Weights of a small transformer language model: vocabulary 566, gated attention.
Each number is 500 + 40 x the weight over its row's rms, rounded and kept within 0 to 999. Layers, rows and columns count from 0. Numbers have three digits each. The size before them is the row's rms in percent of the matrix's.

# up: layer 11 MLP up, 512x128, rms 0.0593, rows 201-300, columns 0-63
# down: layer 11 MLP down (transposed), 512x128, rms 0.0594, rows 201-300, columns 0-63
up201 105:484519524501503496493425437557538471519480367448452558493491546530469455452497473468471460530547503479524469475547498435467518524526532569513453458472539513534484452458509504585498479473568519
down201 102:433486562490457501472507496473517540572468521460601479486494509508512481476556422436604539534560482518556551481478504556529518499397442432530488502539542502443511531509518473453564563506483501
up202 104:451434469444541469495488509520477454429516552538513476465514582540459407584466594487464545450579465522488481478534527508451480588450519498544472481533453563526527502479485468477496526592475504
down202 098:582444520345476530442477560545601551481534443520528548497517537482519505510482513435472513466508468520505507489502504466560479511567483541526502567512436520453456503486506471516413500498471446
up203 089:481492392501510439420463500422444522536526568473471447522515452503551562513556457493458483494501474496492520467545491469538476478523587530442469511459440484530469488548504514526524508478588429
down203 090:437466537504452532472470525459553465514488524542561566526463479489497450460417444461544483508515471481496541510503514446443516405474481486542571562471554524447494451504503474536469601417507412
up204 106:475485501445533457570448442505498488501544526591487506519526510480508479531511482558576540499518408480503515462481491554400493505484475532500449465554471498510507490554534509444494497417433474
down204 111:513482543521570485477498485498435492566510615490508483516486515523518419499485510497486533527474479504503490490532497416534503507532573578492516432544482468603468452463553420477437497469447526
up205 094:481482588495458469526462543553546549464465508513524505510456516371546522510522460562512536549471498499585523531551567434489524574446469528517463481522503517449483568495555517445494532551519557
down205 095:468541474424475505499509484429496508530528609504504469450567443470431465502542481577490470565456465460486562501544485540484452478566510482454489425460576554504497489526455530477553477515506534
up206 098:466485506507526460486530473602524442490509525465520463546528516407583551453531437483438523519506479474611474502474534490515518522528486523531503415541495495514528443495537494521535559535454511
down206 095:526462543489484561542540486537511410481520624502497469472503521542490487539478494514507517574541584516540486521483480500512524484552490441459486497492540419502557557540478484507541452470441453
up207 114:474503489551457479439414499581522484452530523528512470511503473529555439488532486581488570457459455497478522521443473506527517549487511487449578507534507458482593412493503503460540465494398477
down207 114:493537480534479496454487454384480473523488517608439523503472492442501411492501484426492531459490520509446531569508501522453427496476423415458446503438523532453432502620533545511470539491454445
up208 105:488481525460458443547451544534478482539557451468527480466514573550541502443528527548510529547508504522508495439490490471492533529501419500483440456539537472511499451435459486477515572526484558
down208 109:506493586483574574507542484444529455439472496559509518500506549486520503524514472478515559496532486465498467526474457537496495500490420570467444463557512502413532565491451459459494473548502545
up209 104:514529482491469437551457529528509479444532490520523482465475496486527515485513506554538436444613541495570613481516519521539510508469484544536457474528539531505482434513529504562564494521542575
down209 098:533378491470484569551607488509554461487552500531551507511445583483487516510501500513511490485546419504511495571556494524513463516575467493539493529467465545554486506595539524475509513529529478
up210 091:446524523532424519445499448437467542513549468485484527471559466464487470503514406473537415522496523579551500478548544425516491505496571533456516459511453454522486504490444465501484475500499466
down210 097:515466530451519556510492510490467547452406526481563450491449482524521511485481518529542477493422443538547520513552491471552553512482571477455478456467490500494453442463526461486545521565479499
up211 094:524551493548501477437482499536540500489477468451475498468473492569441479487500448534490492551464482573519514487530447494512468544469529477437514470409510495462452489583472514551568462515474403
down211 096:448486484510516506415541525517505470509438399461461533528605476428496515470538486518508516440496494439485557502577520473504496464487451417543447475513551472435557533463489552530502474460494511
up212 095:484449500562535505471504488553501501526495550478522463515494422475431534533498564486545435511540472534544552483487528433538481514568510483452500458477496508451475499533445470543455492519507382
down212 091:502557518466512565567527516418502535466457493557389544437492551453554453435517436434455439499518464450524466552512531484473519506496494495482456465518506407478579472518570511534492502492541439
up213 094:490547439498539436463512467514477509499537520428453613540508493477493531506486488549494458524453500537486525551520546483473516523532503529486516477503466479506463514557440502442459473518469444
down213 096:461442501489436494439519522453524537546570512511491454475546538470501500476491579452488468517500460498450501530526486480568401522445495517560542440569467471412512551443470548560428559461507458
up214 102:463490487516516521545539512468501478540534459489512514504485561501516533520545532594472503435480425483518460509509543447497472546514534520541520494459510482506504448506481568397486505442556515
down214 101:522438494453481474511518485423489494551553472393487481482557569476443517592498472407432443489556527500483584518514509514463455546519536557504496512463457479466492509469490505498495432412459552
up215 098:500469522517485513547511498584452522401502544494538490560480486481484482414546536538550562469475462499512538449571510543552567509479496488484504482496502529469468484443509538527482470549405443
down215 098:533452538508467530554577490514475503415465457553495494475500506498473524477544477525486533460535490532487551478533499500582503516502509561506463480496468514426456514437533508534414473574496554
up216 097:510496490511463453488485547568533547530572525500574543506537561489460471498460546519504463470506459548514563393497551571419523500476510508476463452397460523521452537489529518453535518469567490
down216 092:499496469455447401484501450497500434488508515546550485487492573485455455492506491487465541540512485436492454466454477531512437427531486547470485522550527481464522508482514552536577489513506515
up217 101:441505432519503476492512488483503463457498522503506410460493493428525466532521512507491507463485501499547494441465524500532535502441487607492476430492503480488517493530530539505499454496455505
down217 097:610466530468483475462511473457466606520527477460505499534535496564506480421518461554520507461496544517467563480516480496441453535450543504476504561505542499515516590442546507450426561511532533
up218 101:481424570493508449519505459506542511482522561461561490537467519527504543507507535438518530463478477541526587494506499485558441532571502460469459479463448491513556476508552511450569547525553475
down218 103:510517482502450520528422472471511456447472592554561433493495528440493543439479494503504487508470448501536452500511480556548617458553525487494450428491551478470529415465436465536528527538495576
up219 091:447535516511500471494500508498467502423528513511473462585488495553472520457494464505474453551519578422445464464524454565502516505543531503546455542427462553538486489544486527412462449563459434
down219 087:496506511537487536509513495471431474584514457469474574586538444435474526505523512465540471541553535506504520507529499492479481462460495434518562515492453464563553530529507519463543530500538444
up220 094:466506492508519473489484462544501550526518523533524552538546569456498543499496459488504503465506411468487540475475529514493491476566526575569473415476492511511493440479480491462518575436494479
down220 085:450503534433459507492533426485558496589546495550442472585488561486491525499500482402535468477448524511587531501533468528513598418511508484529516458419532531473440488509552490455440464498480455
up221 102:476447470512502484522475442468523564537456456502498554503498465555550449500553577492504430479487493555520464472503501459494508528547517573531458458449436542553482526474477522554492486487407465
down221 105:514512535519490475553493578500465466505515481524471461476447509569496502468423505484541475570579536608482520451441493559420435564517489495532481546560525483460487477498505486550578483480518494
up222 103:535561557471517463504503522539538478484484463513495537499543462460556462486516521488512422511616512505544559532489522494559390484477481499446560447401454400522487494541521496433570482480508487
down222 099:500518489551485456460490476458529507545505501489457446516486488417460556455447521502641543409492480533476521450465497512556524453522520480509518519477529556557419544524551487522461555458395535
up223 103:558482477492495458511555498502496443516516401456459479499493534452584432502476565521465577476436509475511495452508479525568498490438556538556531411504491483519527573502542484506480507443473533
down223 105:490478523404428521431509501495532465474489478481459457564491544451501414569447508461580556494471479490488475512567510542504531515538492480614517560588500518522465492533491505448458494495505597
up224 097:519462490457494427529499562495417423490502486439485499455503514501508482503504461559465515408520526537485493482488512492441525485487498450527517511525484571537488508485535553458457535479493554
down224 100:519535469508510540539542517534506469550455424501514450537506503442477499514384441457488465601516580585536473506487492521510437440486423545456527508488509549532523490514548441465515466495542462
up225 100:484478494505448511486494542529507443471481476500485550516428502452442492504507482490444484504460499467476423505529493449443496519530523568585518525479504596549478441501484457529535478457500486
down225 104:495534506498515483461511436577493488495463461450437441510510475434536494489582543454505595521510539512504470449519497478437550537513462543514459557513506473521490503486470490481512464486424505
up226 091:481534538556541474484526543611469473551523509462465519516512479513492452521590486522534493504543560552570426499496513519608470515458517464412540509439509504520535485504573525448541523473469445
down226 092:439608540601528497504560464467414500510541465475501534503440479556442528496499498528505479502507560543475524420518477610483487483440486500513444558488514504451492546545501460501526495472497463
up227 103:526493534512451480483487420455438490485560529482572453515534503438547516535506525538502454485540582537466524497496460549482457570519445537450521542494467421540521467463538466546499555539469530
down227 099:448461560478557490527440462477496518486442495466467473558502439470530531471490491475631491483484454469522539507461530514484551496510539513449493548472541485482503430469444524516492457527510407
up228 100:485471481474468489538479498523454432536479523518444519573479564429475432578507472464487439462465510491445479579465584557577432458404499527518481526413538520468460455505418473474523470477502482
down228 100:535492550442488482484478576572495545481531536482497511520469525461485467442454555441465523464555472571465512502510501512504538389541540429542443521490507491503511497492488495428480481509521483
up229 103:504516448472464438532513510520490555497583513439519517505437497523450445521493546488487495400428514540514560523455438503513425498479529468460449518527483515486589497497473496541455494505472495
down229 100:509438480512493543460522547433623553437497483446519516537474458558504509472411539503461515497547574504476458513480457488456437466473523504503454562529498526545468492470546503470480468553534472
up230 098:524423499483522526525444501486488418461517544534516595527549468521499498492505544535468421459487439453451519518471441526445466549459547532465443473562489487547552503538542471479479532481498455
down230 104:504495541473447510496496514512500458467471486402490472516563445509504506468588540483496476507523506502507584512413420564501445542477433489481506536489444525485545472409557427496536434521547455
up231 105:508482474469544530547501465573428489489493445557511523471518508502509423518505427527501458503522437492549544503485507432472440492544452511561460500508507460473526428485532468522595482537442484
down231 103:584475487491489436549454505511472538447583497444517432592430468530499566487510493436504544467526508533492486543491427488532527505524466472495462502443487475518482454520471465579468524515460546
up232 098:497534504511488461522464521430494490558471443483548502563503500527460454523514434468432483446514486458453518582549485518501414510504484534522536557438474537510551544499466487442487466528462512
down232 096:476573484592520462481492490505485432527509487510442458514564552465427497504496505518509532450503482481540519537443511490441503491549481582460488476480477523467456583483559524463542493487558508
up233 097:534481564506431489474525525518500488535492581463512523580400519440538537482442458522513513464556522577489576475481515507575468504567559465479508468488500464511468511516514502423489515524462510
down233 089:540490435518448450531496449515454423543439543475551465520529488461529495532483474468487462468505454480492457510508538407481518436508542481509513461509526507524480534436525437457542531512587540
up234 095:442542512497483457479443552577428474491487516460502466515529529464593413468531504524533463470521532553459589539458452534569526565522498499517434545469550433442441472502407454488497493546561473
down234 096:454441475428488543485510517452488495458569479426441499519535472458566481494528481480458551458426542485432582540427498462466472495535587487539478519445506513533518493435478491429478450529529489
up235 099:480530467488497519470503472479483475426582476532526538457532474502480437448541467581510542530452508508513528492461622516572532549441474537545470463462545552523469447471432460522479505530535565
down235 104:500448546566512434438502543521528467469488524565542535496498550384494490607539417501444435515472507541506568528502526491473466498406500482466497438530569458487552523486537492488490468454515514
up236 116:486551514489378477483485463565488514475424538496490569534538498524538497527442493507503522543530524457563586448495424529506460497503502453559538528510425616520570470540449530573520490555547480
down236 114:541496470481509505543460532525471585480453521486384503494466537555483514515459454534437546496486462510496549570468504472495540623506465495464502509472468508530534568515478512493525434605501474
up237 104:534504539513438458469482453487454548488543534411513592520564559512488548441461505509518543492474441513496548416455529529499549549441521532539495425545482423486578443538537497546497531489463468
down237 105:481475530464440528514490439501544545482448455415479556475502520537567475571492501486457528575524548542399548556574507527539446454435485491530503427492455494530454447513541529490483517428482513
up238 095:495483457538452391478550481569573436497492541492479507461485478532494495539531479512535538480516455424498529451529421503464412495530481551442553443538438461546563517502505471525542491444466486
down238 102:528497492490512516483518498534569517482484508549493413416478540499500500476505538556519468486469485442459421515533501448525541461509406517460421556493486529465447502490565544486489502493516527
up239 088:502501474464524500531471462471499475506530453429501418515468497464511499443434498537554529494479485522524554468462456546473505492479514584534493511459478455476521487488454548501532508544489426
down239 088:514554538451505492613496489481554477432478543522521541481458490551568447498510453472540501479508528527554528534566562497456471514486534455434484545429431506509452536521515517491531466468531434
up240 092:549463489503549536461496485488444523536471482511425549494526511494548469464539462537484544503560541519514510536556513478516539496441493570466461480466518551494493535545465565523476482479451538
down240 099:534509468517479545571556523475562452531437507540494501454535456437486485508587454530519485469501466521480485503525499501570433420478455570465452459465453483522531407495521448550519477528490529
up241 103:464454500476509471490529518554490482503516462452451567518525521474594523486534446521392421536559554472504517465515445449457483498434453623558512466491439531484487519479493480463511445471497502
down241 100:497497503492477455506456451513530484557456492551509480459502475553541519548562457460512470491478491513525533480488547468499525484505397494530508490470457475441489563558480593464476458465489554
up242 099:464556532531508423556471447517473514567536489578505468514548441526494511472555478481492536500420443497435566512453545515420565504467502476409427470497468517515524455455487442461487493480504502
down242 096:489478525442569567536469531373522531524458492528495554511547517503534495514432499517536513472576463511479505500518576533434518533502516541438473464426531453542506526475486479515522465472516475
up243 088:541500498516542526569518504533493482504514541501474578476481503505454404471443482532493530485468525512550518500556498524569441528380507490537502455438541515438452510469419511486545551520523574
down243 093:488483538553504452471527574513425469458500479491522497490490547553464549505523460497483507481477511481524561489468441530486501476519567463404456606467553511520500473440537521506533488539431503
up244 085:452536456516480450551432474486443416569435544428510515478472535496458458540534528504539467520518550429479433420516464493500422529530448536452537433490510500506452524576453500512434435539444505
down244 091:581524463478569541612464481491481487512584493442481495496514499570483435525464507526519423503587492565498531480514455506502470544505507518472553456539561610485465524475550485530478489495491568
up245 104:495497509487510531482509463533508483485530481615457517535491484498497521443512526470494518536470545429583557486461499590524530520470504490496428493399434455493543465552481505448450440444557464
down245 101:500486517440461538454511468540473543543449451542450475512391449520495463487530520442557480502514514492491553483484464533533410454535475522510527536516535439478502547473449449493495514444535585
up246 098:503527484509504489496507523584480412450461496521464479513504443533512493560542520538548505415471457396493452539452485479547438484514507537532494523455466457484479470541612486553553536499458530
down246 101:475478509486540455440447515465461558510432413461461522521504420470462524471532445488496449524513465500470585482529574477414496485533574488480551544560485540545565467464446502505509553469559482
up247 096:436556435521543442528518530498472470511554482543483519581582506487495536501557570472481457463496552454517520517511486536483524497480507481554485488526415557546522472558563489509488556458478529
down247 096:464528526535525517534477518504535491504473393574516451519535509462593552482575476501469530466511482473470553478497497519449567471498512519511442498435487498469445537426509471466499550545482526
up248 110:409527498449437525481485491497464495451477512529574505502509446505524457573501488548535491474511565456479476474478520576500489532439448492495445510494478563541545509505502457455495550466515464
down248 108:489546472458479547491489536469451460490468529503503514461537562555492539479517534563489504449450519442458539556496518541482514493509453485513417411514518548516492473478541503488453479528527505
up249 114:430529555504458431521478514485478530496559491472502419557478439533498433467549446532503463572519563557512522516470534472545470520518468474430520518513492506441528436496477459478512513496531412
down249 115:486429461462498439447499531490484520571584468561524485466482536509486453529477502375474493488478505442478492513544501560492491531460433531554512565521494502496476557406475530496457505545507545
up250 101:440529455452515482544492487541480482483581500469478485496558539552582401439488512523487417502459526532483479440547479513564446513445522492468454502519445469442520509541491479512501532456449507
down250 098:503492452476531431505477570446483462548482459481592454455512470491522475487493505522488517570468545497523524520500519549427513497537449501520547455457464498477495507591526458508524528515528431
up251 103:455466551460450435530490486576446441475513450490531497518538389532498494497458483473415440468463478579489427504440520451492492561523521484511432491540491552446498476504459474575477535424501485
down251 098:426502564530466546453479577475547524454461435511472510452456491479550527508495540479419511542545502450484543471517501440478525509488525456485449540494500535546468538445535475500455549517561492
up252 103:493459529510491462535484467503467482502556510400516425540485480535554463534417479551475533520601535444462424474428473491519516547474407447514566488525552534513459581481528500560496563443555513
down252 100:510534472463574539505430404453471502460512464505500443477494431497521436536456512526433511537578506551500551533450569467477438520453442450484502511410534578510481529562506491536491452546503497
up253 105:468506471501399503568517487514475598458567422516467525521432448514494470526449491490542453512505475519540499411560486499453421494497519534513515485486487456435536442431546492483560538593524493
down253 101:521497477464517543510537488476544472556564456541482461453575557488442544498510439540526501487512492544526475517487545552551503582539464441515490547501468499500547543482459532509498508594553465
up254 100:454525404561468507446538485490465549475463501483543524494434483490582507505502478518493563501502571508481508389491503509591468543434493488563526476492508507471476505464533503461575504431500522
down254 098:503558566546461517500505509534490481501515574487545549536511537615523510551514555431490507478434525483506398479489524504501530468484488531462438504511517407478567506506505459523473490506481525
up255 111:494496484559431465509489479503498537461591495468534458519547525424507503461494485542499482521528530507447524486526575498518529543455491450394463546523500481509520536484470561443525514558541433
down255 107:438436449504446572557467422516503497512514492467529571530537516527501490479558460559510495465531484444479463504536474507504476552576513503465528509585564482515466526505475475490537464510569433
up256 104:481492429487539441523498459576546512450431483457498551525520502481529484504575528545559415504425449446491418474436474561503458503491478518473491499487474477557504529531525504515518498434527436
down256 104:516514535456421507488527482575446505508551531469452450408508488540532537562472501483473490504468545424498474538589486547488486500439509583541497501461537502397468487483422463508507463506421492
up257 113:394512492520397493525434462490506512485457509518538517497449426459526520518540515526509558481466526505531511559522485500560528511490430495520533427439482432434482472519531468492481542422520500
down257 105:499462524506486532501461448570546421510514482483460487470530479477517516481501519467479520406466551467471477500506451516495518405526501550544537495478489547454543434498511469499437496518468422
up258 102:548448536456561469426491478483518538488535478538468492492506526515519453521420605458513438464577437515593499472467473485513451525501416550512442454474438522442550528551505532517494417505455559
down258 097:521373438449449498390470508478550482526508489526526507572602546495511444452514425406486489506493521522466447470472527493575512525518487547485511440481579513465512514468474528443476492513556466
up259 108:439580522472441419521492507544515563487515517490498520430525482499492547478416502526503512526458556505517555537591479475557515544555498474541463446528530503443520482502475488470560476495507452
down259 109:539587536464525527524478490499448480496468535493603504551552529495587494471471461504511551539520558501469538556496513518533440486531513589539509464454533518464456487459477505471542496539537511
up260 103:483493496459526516501512489452489473560517509528500588548480488452511547527535455534518489474453508466546436458518513477526516514470472477515461452418462455549534451478388500427533492525530472
down260 104:511451491487502458451576523533498432527543552515516466493550476454489464490484441443517497468543532479509559486497541538530481485529503486503556544529498496476534514493503515474520423455440548
up261 098:563431402466549454454513527521486480515535541478489521477532492482492467465485534603446463525491458437528498494523419489531485485533478561498546494512498472491580531517460509486601501500474495
down261 098:541462491493533449529591537525520530584551505533507484483476534492514406560500539574451515446513452530516464488568462475531460521503454442535488492502448545425470592542558562524523505491543471
up262 096:520524452512526532426508516480447520477499486433470482567476434447419472467476510494591499473543472514497529548468574499405495501497465554527556482481525457453547499539494524528496497543524472
down262 092:543572455449523595458416545478554567518539439502502480461422505526563544488497522503586537535515523455529532520552552496453468529527511511485531515578515493533454433466464527523515462520479516
up263 086:381466508465441418537537485516472508442492501505545594495513491564451433463505542501480530512491545532488439501555520507459469462472568537523439479495481464523427497477450466528473549462487511
down263 092:578508500451414510508477475454508561387495443554522481487482476524553509459565541468485503461455515525451525511533545493513535436432566499511434516552537481490463487494551588536515543512454553
up264 097:537503525479408490532478525529486519459458450569503490477508468408457487479528543460502440517520478455498584525544479473585491541431569529480479466454516489535477497513478455521527505516504449
down264 102:487551565442543508504472448539544538523462515558504518482446537510470413526546565489571536580461469468449467510532485437448577533484486520450559539491471512562449507500535487485529520494457528
up265 110:408484524478452502521462496511439466445498448472467511535540449511454526475486573530405542533435510469538468494540430524494542505478491476426468495506433473408507489470527476556515558483507517
down265 109:488468441457477476439516467508536484427509546579488513516533527458455541430536531592482538515511490443461538456500538507476516549517516482543442544493480520492473504574545493451440478475530541
up266 102:457501485490488489495475491598494538490481503532477495507508481529444387497447460522504524503449572508475441495576469485484469515493529523545521492454446508433447451512490482539458449548514494
down266 102:543470484504438490493414521520492416480486502477500459591446485490501477463541578485531488468461501510458491580450496510425482496531493448527402431478528538495448467522484520543472480528444446
up267 112:543498535519450497516499506383445533474499417483501465555485424530451503500474526491546458481487499519550483484480449496536465494489486498458459445506482566468518511547542583482468509526475600
down267 106:530471568489459502530484484498490580476522492558496463532477475557523543421524481470455548494526542493471437493456481475544516479435431481464457504493559493513456427486513462577456457551497502
up268 097:543528513494466495511457476446522469474462449470543489525428552458559514490479557497448535502513457540492523576458476447505514528511443479452519531536474515502585459443499537529558439493388523
down268 099:495535511481451475554446545523509473455522514460537495467486477563556470504580558462515563512524492470549478534495516471474523522515473527520552459518471563528445574496574474472496528524488475
up269 106:504548451524501471505451472493499440495480493484483524525442532443500462562502610478433508479511537503498420508548451513480534496490441497478519458447490477552422534451456532438475481474504480
down269 104:507490504479516546456476447480497517510458543444492461487512504491512463476486525484476536512514506460516477490563579519536559440473516484506499483459550580520570516435402510485522509584489509
up270 101:475447525479518498488517510536549537493532491504551533495505471456499538529552481508517476492450520491497572440475523477483453641467420468496448505452516479423469531559460547495452513483521424
down270 104:464492494504522483529458528468522477549484562536539466543464506486525520561561535505466536519559452475493530561511524476449486564449466435484511520513471475481482487483478472511509565496537470
up271 100:457468551503464507500453523559575502450562513461519477564486502473463555450566467575519492518570511496493564470469531461552455423477480456512554491455456512462562439470475535506519488515566468
down271 096:471484492481489514523470539483503531410459467461457616483488445497528504550517500566385453476516467523539493477487470493447535458533494423560498479547463501525492516543480565509542512492508430
up272 104:449483465517531498473505459544464502539440439554478515511510510564493457488495535535544505500579540495517459548529564543521447529432544484504455531492420517484498555513505595472552479506464433
down272 096:494529459457559538479528533540474537554508463419455447436540534383555518491513423516464497541510519530545568530510498446496446409559439513485497491452525473554524547543475514504450463518462513
up273 104:524427500474465530523469496538465494500460456486523503486422502459428463537485467502479500500490485481510457465490540530485512504466507467427522473500420570491460512540426558480488473413505527
down273 101:486475454442489524569468533466495533511529535531486442547457511489517600518464537591509479439460542537510454529496597526520516446504510485508460477490514554486571431423451477473473455433500567
up274 109:501545463501522443502488477532464570482527503504516489522487533426501489454463498595474554545413537516528580512560507496464485503475447548517551497536382526549552494535493493569500523508426521
down274 108:513446529442462555465495529508485574465503531513532482482466434470506458412408458442557431485502439480529543505528523434566517558481464497539417493507499450452530470557500489502474564507517472
up275 096:535493537474508501497519462471467496487506412552481532515414503467531514543533503539474486498471460550543417409476436486491483509405521582534476441505418519483458538474392487513483482475507542
down275 099:453506557472521513480499568549455421495504516431516440493413459510467434475462479534561464494526484423506511406588475487542498486543515477516514504490543474492505470494579453443490599541528462
up276 106:465458462436481447476478516459480531542533467537433525497495501587506489471427490483444528525563488524420539422490513450459440496451470542516532444496438540475518539418489500452481528548485436
down276 100:537447447450539473486480499502518557549469491466469531484512491462485560514504446528489553418511483512529523446565433517489507496464567547525439483479471391531474491430510532527539482515479493
up277 100:538534522483505522432551456542461559470498496507460454431502500456473476489519511527525481525481423527511518508532500434519490502498559536454464420447511444559440519496402496509554537432504533
down277 105:498529579500445471526560548525536505489444503534569491428491444457561504547531495465502511476433507474502454493535480571487483458514437532569495513543543445528502508533549490476486471590463539
up278 097:506496460501469493497448474517495449485488528401511443487516427460534441515533553514513481533542536550494492532511552547476513518551522424470523413517480444474514435420526496546517506509545465
down278 099:449544425505504554510478544481520476495487504480534508472547453566521532519503488472532491535559422553497520478592434554483476461510511525475509533505550483493500470540541527432545454465502471
up279 101:507462558503534463475446453547539519539479506427464507486566507529450495443511474519497515533544552482584581493441456518538385504566438588472500470519548548452497517578475517471481496499522466
down279 097:528512497541493511519468576563535507530516496543467551533429519460478466486404479529538570458548495560543383524451505547532477565532510508472543488527527411500524549444525469494472568486470530
up280 103:511561482521507498546482458475502502533519521537504506464505528486530504477521477510486524437507410486471426471466510491495470556501425525453520491536503554420553499490511566448484479452531551
down280 112:566521453475505472502474514517572514500510546543508461475494476554530480531506477528480524577505456525403493460547536518483519418484451477600509487490544502468467477523479493593526489486565498
up281 094:485560451516517500512494539513459539467496498490480552532475475454486471500437535565539476489596510441522497506510470514530432496507491572420452451509506421491468524536446513555530597486457511
down281 096:511492529533479485465509538509556472454523475501509531482532504503562502529483464512453455446414526540510501472509442493532537511452597487537466556571569502426553492510537516531502517544413434
up282 107:528475501477439523474499477515546470488536498474550495530530554512481482453437515530579410543516579396591516547538546465553491550469446557550495489466440469540484455471499490487538523592539495
down282 104:508502507519472490419518518481376529512467494464502494495449476500518599443482427524567516550504521580524501479460527557435465525472515494523499460538475439543523487508477473427509570530478484
up283 099:529484458473477522455436470533495483525542451583505528491494463490499463538476490480511555529496554553498464446564526489411491580520432564499506558511539558417551520507438548559474489523518492
down283 098:562555464452561521532469484467558516540482467482502454525526480486511472468460480560503465494483480537553504565493489457512431574564524548480450436462482442493489414496488511459567517510472435
up284 100:527457536442457478553471490470478447465485513466548508523408481472512458524435500443498394545493508482540476485574542495472484477501485518465508451435416447468520500524501534477484568530519498
down284 102:494515553546533507526561473525438440499460464500522463461515522508569456505525454464523550523531468516459457544475413516518520414506476465581517518450503500513533547510565559553438453521540522
up285 103:422460484503509492434447442554510513511509431517503556417509470522494517524398518531435564569534473463518465493494517483489510513429461493470507528522481517507506507449444488430486549479560503
down285 099:503474507408564549445471518526540442542520482492539487572458449537486535505510523489523507549500446523509501455513524528507472514532454541459516455475511494527516583460529477528448408566466438
up286 096:488464505450474467528464455433509480481491494549467498493501476471453491470497449468508501425438502576545557533486532515516514506536551593453468528544463498501511453515550455479540563522492445
down286 103:474477530528538483488481520550472535448481480522488560450551486577470375538519456468541430544411533493511554522510475439510541534472463515503487498540514439454484494471485478527510543415564560
up287 098:498491557471512498461517510510552493462531521595458522549531556417474485469466461508514516467537587506478486477504445519509415541465491565458493530460482550531586506539511557487459439486502491
down287 098:507513515459383464493524545523544540395480481423478460549530531561516452487466503451546492503436484491474516505490477576542531542464565443477494577466416559479502484457539459548544526509473488
up288 098:486479435509533534439455458520489513547502450529536546457517537540545426506485579520540428494563459510479462507508505470522460534550487567532473528476491476445450496531480467515566452420415463
down288 099:516525523553497486509566593501509554569562428500504454485454533514444483486467504591486524453449510483514512483472479464456435542468576492524501486456490540425434470495521453513499511524558465
up289 099:470538477523468487484477529440497514548489542472492485561456519513470510550538459504542461491527487517556550439503506466480462508504517528509443534444524450505520528530518472465530492495481521
down289 101:529506483531521476449472554578472451539480486445412535470507486467465488509450492511476481537514492544514501434522454506501512405534523526502518423566569459472469538442496468623488523492483489
up290 102:500490466540485526503461470529454488457498567506443430479553540468419412461502495550413504467512519516543470509535489479504527469445487503520501423494533548518529420524543435548530570531544555
down290 104:501530519529447495545498473545564516485481502532429543526518486508489555529495524465578528534507481513470506501495493509498514490419527498531433513542523399515509513546426560487422511556545543
up291 110:471433534550466515534500478519504499457491535533410490448527507471502441490511443486499472470493524501458503495437515433483489593417429466429458493487525483501460514520414472513537516506558530
down291 106:481495538473452511482492548499481452421478572449429510441518505542579508493509563491481506457523464475472517526494553450443475534445494488514484528552461503483518494605510480596436538409512510
up292 098:511529471451497524493486422484485420504469482458488560487512527530465482454516489493452401497514524547451474526432542445506492518548494550456580511520506520531488508494484457473444511499505515
down292 099:522518559559506494566500508549502462463498491583501542544591547464488450504530517536585537548502472489476528471506471497505509492550525570443513498532508543512480511479482427461545497504565590
up293 090:524499437468439462460481456533513556426491456483466432492527487499453479555452563448455473476465471565578436492484472415533438472436461510496557479433535504444452486519529455545498454521483494
down293 095:523505437473476507461473547511570528576564477538514550538457481513528517566489496424495553480466504491582493522499530566501502527508526476516535534517512510442440466503501485456530515487518487
up294 100:443502496487446498488545513524471457542538538441535533501495449495437453549449437506415454467523527503487472501543488479511484567498453456413428496506516430470536496468465519547492494549435499
down294 096:501499583492492523490496571510530500423444468546557492498552469535436432477524556513538499442508470513451503509554485514582562568486503502441493560492417490420518525517458517554426459495521519
up295 098:480479450512515477537513480470488445520473488475444520510548554449504478530487567519454507408456555459528441571506510529478536512526533519510534380517484419423532470524484481459515581487372511
down295 097:505465439473474549508495563557499501495534513582479473561469432477521461511513473435497505512534570461525545508588506562474549502516509492548463523476475481565432547557512491518427467464467528
up296 092:500533523467514489549514549531448469562447481537459501469451420587529532435483457503410418534487585477504505477518468434436495516533491461518454518449499543478533519491558442501498580498521491
down296 097:463433465501555483501497529506469531540507505520456559539490481488463486426457506553415490569541529506504517511516512495560528476434488520490560496495568471458489470521482496453592537455452417
up297 102:501461498525423489496502533527387545412525452495488540576553484502470524471485559465529512466485529499512508510496535478557481490472531582465484514485479511504536486532423506486501527439496496
down297 097:554549516508466540475523418471528499510437480411513533498540514437508607470553501442545534540473501585426535446492507478483542418449474541484485389532474447465504444547497476502515470516445486
up298 089:526518502496547468481518477498420554579544464476463534564501437543505432449572500508540456443508543409612531535488460457470483594456502499520541399503456500481514521507463458484486504480440497
down298 094:592505431485541548484398521503438512473554508480512488562511506551497524546542503512492484467568515478518472549421483482479447537489562458524505473532510482566398506419546456485498504525518486
up299 100:494487519496506523478529526506477498486486570534462504514462549393484453507488539553494482542469434526539539565591436490524448486519520529488522519444493543509563544473475433447512460586457469
down299 096:483421432517479524497547537516503524473487465498526477479581519511527488493534565458469531461435539496521492500459496518527406429539508469525456491446444529443491538534499482463509478493519485
up300 103:471482536469408556520478483493413518486464486546478572538502498448573421529460478525464448540508507537548461458503475455459496523452504579508465472503490511492490515574530456543466477524483539
down300 106:527449557480420515485465482473535509487574473465465522437478515534504491514512518546452514372529503470477452492479462468493549457539409489577480498522498506461456488492519568568469444580528539